config = dict(
    n_kv_head=6,
    d_mlp=512,
    vocab_size=6486,
    norm='rmsnorm',
    rope_fraction=1.0,
    init='uniform',
    lr_head=0.00515,
    grad_clip=1.0,
    schedule='wsd',
    batch_tokens=[16384, 32768, 49152],
    doc_mask=False,
)
Each number is 50 + 10 x the weight over the matrix's rms, rounded and kept within 0 to 99. Layers, rows and columns count from 0.

# layer 2 attention query, 192x192, rms 0.121, rows 37-63, columns 96-143
56 44 60 38 45 48 47 65 49 37 47 52 34 40 52 59 34 34 55 38 56 47 57 62 47 43 48 48 44 25 43 43 49 55 48 53 58 51 41 59 57 57 59 43 60 55 47 43
48 30 49 42 52 38 55 45 50 45 46 57 64 49 41 69 27 66 47 45 47 62 31 39 68 46 48 45 46 38 57 50 53 59 19 62 19 27 63 48 43 52 53 52 34 54 41 68
51 68 61 46 54 52 35 65 46 61 49 46 50 40 28 40 48 17 43 39 43 49 64 52 47 48 46 48 33 60 58 53 25 51 59 46 68 68 54 30 42 36 44 41 53 52 37 40
48 45 56 44 37 59 62 52 55 52 45 45 53 50 42 67 34 39 41 53 49 26 53 53 27 40 56 60 60 41 56 45 31 39 65 43 42 48 34 30 50 48 57 28 63 37 51 43
69 43 33 49 51 60 60 43 71 49 24 56 38 69 41 62 44 48 54 51 42 59 48 48 35 50 42 37 63 59 45 24 65 66 34 42 56 27 50 40 45 51 60 51 45 59 43 64
68 35 15 65 42 47 40 50 65 45 49 58 31 65 37 44 55 57 62 43 42 69 50 24 61 53 33 58 54 64 46 55 70 49 17 69 64 43 56 50 55 40 57 66 40 44 65 44
64 52 56 30 23 42 50 30 67 48 46 50 49 69 35 76 64 28 52 41 37 40 49 41 34 34 33 60 57 43 73 26 37 39 44 58 47 42 74 60 71 60 55 56 50 53 67 35
51 45 53 36 49 58 49 48 70 34 41 38 55 42 33 66 58 58 45 56 49 47 44 51 55 50 49 50 34 25 53 42 35 32 55 38 29 63 55 48 39 55 45 46 57 65 38 50
57 65 60 31 53 27 57 57 43 57 51 67 52 55 51 73 50 24 48 56 54 32 57 62 54 32 72 43 50 77 59 55 46 26 63 30 42 54 17 20 47 32 45 72 50 39 50 27
68 50 34 51 36 50 57 59 55 36 54 32 31 66 59 79 64 85 59 45 40 50 16 55 63 58 71 46 45 62 57 48 74 59 43 44 44 30 82 57 63 52 43 52 32 43 55 49
51 22 41 44 44 44 61 40 45 45 45 54 39 75 38 48 49 47 42 46 51 54 37 43 58 56 63 60 46 52 42 59 78 49 47 54 29 58 58 64 63 46 44 34 46 43 63 52
43 40 78 62 50 42 39 46 40 49 48 40 49 66 41 39 51 49 60 41 39 45 44 70 64 62 55 54 69 57 65 46 47 55 39 57 66 62 58 54 26 44 57 52 39 56 30 50
56 56 54 52 55 49 57 41 65 52 52 23 37 36 60 73 63 43 38 37 52 55 33 43 25 32 31 28 39 49 57 63 62 68 63 53 62 47 55 39 46 36 61 68 58 72 57 50
39 48 59 67 52 34 54 58 50 38 67 54 51 52 48 25 46 69 56 41 69 58 46 37 74 48 60 65 50 31 45 33 67 62 51 47 45 37 55 44 38 41 55 65 49 18 34 34
49 45 23 49 42 56 41 47 65 40 40 48 42 38 35 77 48 34 39 45 53 66 47 53 55 50 61 75 47 40 43 42 44 41 44 59 55 63 36 53 55 46 57 47 43 59 35 54
57 55 44 28 38 63 44 49 46 49 83 49 47 42 26 47 48 43 41 52 67 61 62 43 57 40 54 54 42 33 41 54 37 55 44 60 49 60 50 36 50 64 41 42 35 68 62 58
54 52 51 59 41 48 42 59 54 36 47 54 57 71 54 27 49 54 66 59 27 69 52 30 41 31 43 39 48 49 49 65 75 52 50 57 32 50 49 42 49 68 81 56 44 52 49 39
35 52 51 30 37 53 46 75 44 57 51 32 37 49 34 51 69 39 54 61 35 55 39 49 47 58 50 51 67 74 69 50 46 44 58 54 41 47 29 40 40 46 39 52 56 30 64 37
55 40 34 51 41 65 54 22 41 57 54 27 35 55 51 60 63 48 35 41 20 53 59 27 49 57 60 49 55 64 62 40 52 41 53 45 55 44 51 72 72 53 49 26 45 55 35 58
64 55 55 67 40 63 51 54 42 38 47 48 57 54 52 35 55 59 37 35 50 70 64 60 54 76 45 71 48 34 67 51 68 30 65 55 73 61 47 54 39 40 28 66 41 44 70 60
66 49 55 48 33 44 55 61 37 42 51 48 39 34 50 45 51 40 35 60 57 50 35 42 33 39 55 29 57 56 43 68 39 30 16 69 55 49 48 49 50 58 47 57 34 67 63 26
62 71 32 46 31 67 36 44 56 57 53 60 57 64 66 40 39 24 49 63 48 39 65 76 74 50 58 55 31 62 42 55 83 38 48 44 60 41 51 31 38 59 61 54 52 66 47 56
38 45 48 60 39 66 50 24 53 35 68 46 38 51 44 52 53 53 50 37 48 38 64 57 51 48 35 44 40 59 47 39 47 65 28 55 54 34 54 56 48 46 68 47 57 44 70 44
45 54 41 40 52 65 36 42 50 39 46 45 25 26 51 81 50 35 58 40 50 46 71 45 53 42 41 49 45 37 74 56 41 39 48 63 45 43 59 40 52 77 53 51 62 17 52 46
44 36 40 29 48 46 54 77 57 40 52 58 54 46 36 55 48 61 47 44 51 30 48 57 54 30 34 46 58 52 69 51 51 53 56 53 44 26 60 64 59 56 40 42 39 53 49 69
42 41 65 68 46 37 59 56 65 65 47 36 60 67 45 40 56 39 36 44 44 57 34 49 66 80 37 84 45 65 41 50 60 42 50 41 55 47 53 54 38 36 54 42 63 45 37 43
74 41 78 49 48 57 63 41 57 39 54 46 56 71 56 45 39 62 47 69 76 30 56 37 55 53 63 47 70 22 58 45 43 68 57 52 46 48 53 65 61 30 65 49 74 43 42 43
# layer 2 attention key, 192x192, rms 0.123, rows 37-63, columns 96-143
55 40 48 42 37 36 65 38 49 35 46 27 45 47 47 45 52 58 50 60 43 53 60 41 42 47 54 32 49 58 47 38 36 40 48 46 44 57 37 44 49 47 39 50 49 49 57 43
74 71 45 55 13 50 73 56 38 51 43 34 61 68 46 72 69 52 37 36 51 42 50 54 45 63 38 51 64 30 56 41 73 31 43 49 50 57 68 47 51 48 54 42 49 40 42 47
18 46 55 47 67 77 36 48 61 59 47 41 37 62 47 44 59 59 32 65 22 44 66 40 48 60 65 36 48 49 51 59 41 45 37 31 56 43 56 61 50 58 54 51 63 54 57 52
47 46 58 54 62 43 53 45 63 63 39 39 39 38 39 39 52 62 46 35 54 45 43 65 64 53 31 61 67 42 68 47 42 47 44 61 31 52 58 46 33 38 52 46 54 56 43 55
56 53 63 67 31 42 49 49 51 59 57 53 46 63 43 69 67 47 64 58 55 44 45 36 59 51 57 41 34 38 40 52 86 30 34 59 32 67 56 60 71 55 64 43 19 50 34 39
52 62 78 45 64 44 40 54 62 28 41 42 44 42 48 24 42 67 49 47 49 68 42 48 37 45 50 73 51 60 41 60 35 22 42 47 41 43 44 67 46 38 60 66 44 48 41 34
45 45 26 39 45 68 41 56 59 41 54 43 49 58 60 30 32 51 24 57 34 52 56 57 16 50 46 53 51 67 41 59 53 43 48 49 58 48 29 49 40 46 48 70 76 60 45 63
31 46 58 61 57 55 60 59 60 54 54 46 47 53 46 35 47 51 27 58 59 49 45 55 55 44 61 42 65 61 42 65 50 61 73 46 52 44 52 43 30 48 49 51 51 51 64 59
61 60 42 52 65 39 48 28 51 41 55 53 66 49 28 64 66 45 60 47 56 46 46 51 47 39 39 57 61 62 64 49 61 44 20 62 46 33 59 65 61 55 77 60 41 40 52 56
39 54 47 40 60 52 49 25 58 47 40 30 75 47 51 47 70 44 47 52 41 35 51 58 55 58 44 32 36 41 53 50 43 56 44 53 42 54 69 50 46 45 53 36 50 23 45 64
40 52 50 60 32 35 40 60 46 33 30 48 71 50 50 43 42 45 40 69 39 31 50 68 32 52 46 48 53 60 69 47 27 08 82 38 68 80 29 20 33 35 34 49 77 51 61 60
30 44 37 51 49 55 33 43 29 42 58 65 69 68 58 67 45 55 49 46 62 50 66 62 48 43 59 53 60 59 55 68 46 44 65 68 53 51 34 64 47 63 52 58 43 55 41 52
48 43 20 45 36 60 64 51 36 43 67 53 48 62 38 71 44 44 58 49 36 41 39 26 45 45 32 66 53 37 51 53 45 54 57 71 45 35 75 45 45 57 58 44 51 27 41 42
41 40 38 60 34 70 42 44 44 51 56 67 42 49 49 35 35 48 34 46 57 51 42 34 43 74 54 47 47 51 61 44 45 53 42 53 51 56 48 72 46 31 46 58 30 58 63 71
29 56 61 49 52 34 56 46 51 31 41 35 40 71 59 38 60 63 59 38 54 53 36 57 53 48 68 53 41 39 45 47 41 50 43 55 53 40 37 69 35 39 36 60 57 32 59 33
20 70 64 73 64 54 43 72 45 48 49 45 48 74 48 42 46 32 40 53 47 44 63 68 44 54 35 42 37 62 51 21 56 32 28 48 75 61 79 56 75 41 38 41 37 50 44 35
64 52 46 28 43 35 45 36 53 39 45 32 37 63 57 69 48 68 49 48 36 70 42 59 39 66 39 69 42 45 63 37 66 56 55 60 64 62 55 46 25 76 54 70 65 71 63 44
41 50 66 49 51 33 52 40 45 32 61 64 64 41 72 32 36 60 44 50 62 66 46 67 66 47 53 59 35 52 36 74 55 48 44 74 47 56 53 34 46 38 65 67 42 41 57 47
31 40 40 69 40 50 50 50 45 56 20 37 56 56 52 45 46 45 55 45 49 34 48 61 83 34 69 49 44 40 50 57 35 55 63 32 59 49 56 49 46 39 37 57 59 41 33 46
54 66 35 55 58 48 58 58 53 41 75 45 50 34 37 51 49 74 51 50 46 51 51 72 17 16 67 63 36 38 61 57 28 45 57 53 40 50 46 62 46 47 35 51 46 26 46 57
34 57 33 55 52 35 42 37 32 48 41 31 56 16 50 40 50 52 62 61 55 52 66 23 49 40 25 60 57 57 45 34 33 25 27 51 50 41 70 54 36 51 67 55 57 41 60 31
55 58 49 43 53 66 49 74 60 52 51 61 59 59 76 53 22 51 43 36 48 53 49 31 35 44 61 53 50 29 34 44 48 55 50 56 46 71 46 32 33 29 52 55 61 65 30 64
48 93 37 55 33 70 51 57 35 47 69 56 37 69 64 69 39 51 61 65 68 55 46 53 30 71 57 69 66 53 34 54 62 40 54 58 45 54 22 53 42 60 41 43 68 63 33 50
47 50 82 21 37 56 55 45 59 48 59 47 29 50 43 42 53 57 51 56 51 54 66 68 47 82 49 59 56 30 50 40 58 24 42 42 46 30 49 54 45 48 29 63 49 51 49 43
35 62 70 62 62 25 50 68 40 43 46 41 51 52 71 72 57 45 34 66 55 53 54 53 72 45 52 43 46 19 54 45 63 30 42 66 37 54 55 37 82 31 28 39 44 53 49 44
72 45 30 55 64 46 61 42 51 36 29 55 29 33 55 59 53 43 51 45 30 45 64 52 32 46 72 34 41 51 60 81 33 51 46 45 33 49 62 48 50 63 39 61 52 41 63 67
35 43 26 66 22 60 56 48 34 47 50 55 58 68 49 64 77 50 66 53 49 32 42 67 30 49 44 57 52 60 47 54 61 54 79 42 53 63 60 39 49 57 34 57 18 25 56 44
# layer 2 attention value, 192x192, rms 0.129, rows 32-38, columns 96-143
57 52 82 68 41 40 41 45 41 44 47 43 51 42 57 48 51 39 53 63 54 50 39 44 62 50 73 70 60 45 55 46 60 51 42 39 36 60 46 35 41 27 45 29 34 50 48 49
36 56 41 47 40 54 50 50 43 36 35 39 45 56 64 43 54 61 52 65 64 50 46 45 45 23 42 63 57 48 43 43 52 40 57 45 49 56 28 36 56 54 55 59 46 54 53 54
32 51 14 49 54 53 58 50 50 50 51 50 48 57 45 49 36 51 56 53 64 23 50 42 45 43 49 51 57 67 43 31 32 52 55 61 60 44 55 38 40 46 47 43 35 53 37 53
55 48 55 70 51 42 53 52 40 40 60 42 64 53 40 41 49 41 49 41 46 42 57 57 40 45 46 47 50 71 52 59 64 55 38 54 57 45 38 66 41 38 32 49 47 47 50 42
50 56 29 62 63 42 37 59 51 41 59 37 44 49 53 37 57 50 38 32 49 43 51 33 25 45 43 57 41 25 25 58 40 46 53 50 60 38 41 48 51 45 42 36 42 57 45 72
63 40 60 48 46 45 48 44 52 43 41 49 57 40 62 35 42 64 53 33 56 45 58 56 48 47 43 45 49 40 60 55 18 43 67 43 65 55 48 53 50 48 57 45 74 66 48 57
57 50 50 49 42 53 29 57 43 51 52 54 39 56 50 48 55 45 43 44 39 43 40 51 57 72 24 38 52 53 36 40 39 52 49 46 54 42 38 49 52 48 46 46 44 46 29 55
# layer 2 attention output (transposed), 192x192, rms 0.245, rows 32-38, columns 96-143
80 52 53 50 51 17 51 51 42 54 49 55 74 60 50 58 44 38 40 50 66 68 52 45 47 58 59 29 53 32 63 55 81 61 67 55 48 61 67 40 60 35 39 51 50 30 43 53
38 56 52 49 57 63 52 45 46 34 51 57 41 58 58 51 60 43 44 63 57 51 61 37 25 39 69 58 32 62 39 37 41 51 47 54 58 53 45 34 52 68 39 70 56 31 51 36
45 65 36 37 60 47 72 48 42 49 59 45 49 60 50 60 39 47 47 38 45 46 56 30 53 58 43 57 46 54 60 51 66 25 62 68 62 53 78 47 40 42 57 44 69 55 55 52
27 42 44 50 52 52 63 71 31 43 67 40 55 51 32 45 61 49 46 37 39 51 41 58 59 50 51 45 49 62 30 41 54 45 52 51 63 46 53 42 55 55 36 41 36 47 33 35
56 48 53 32 49 52 39 47 41 55 39 55 63 55 67 63 51 71 32 50 43 56 52 33 47 60 64 52 43 46 47 23 47 66 54 55 65 51 49 52 44 48 23 47 54 54 54 27
47 48 53 39 48 60 72 36 66 62 44 38 34 51 49 37 44 45 39 45 53 33 64 45 58 53 56 44 62 51 48 34 40 55 68 39 44 57 64 66 64 54 49 40 60 55 55 60
60 42 53 40 56 68 60 48 66 67 51 67 41 35 76 57 44 51 49 42 55 38 60 58 40 56 66 43 56 46 49 55 48 46 54 48 66 40 33 46 57 42 51 61 40 50 67 57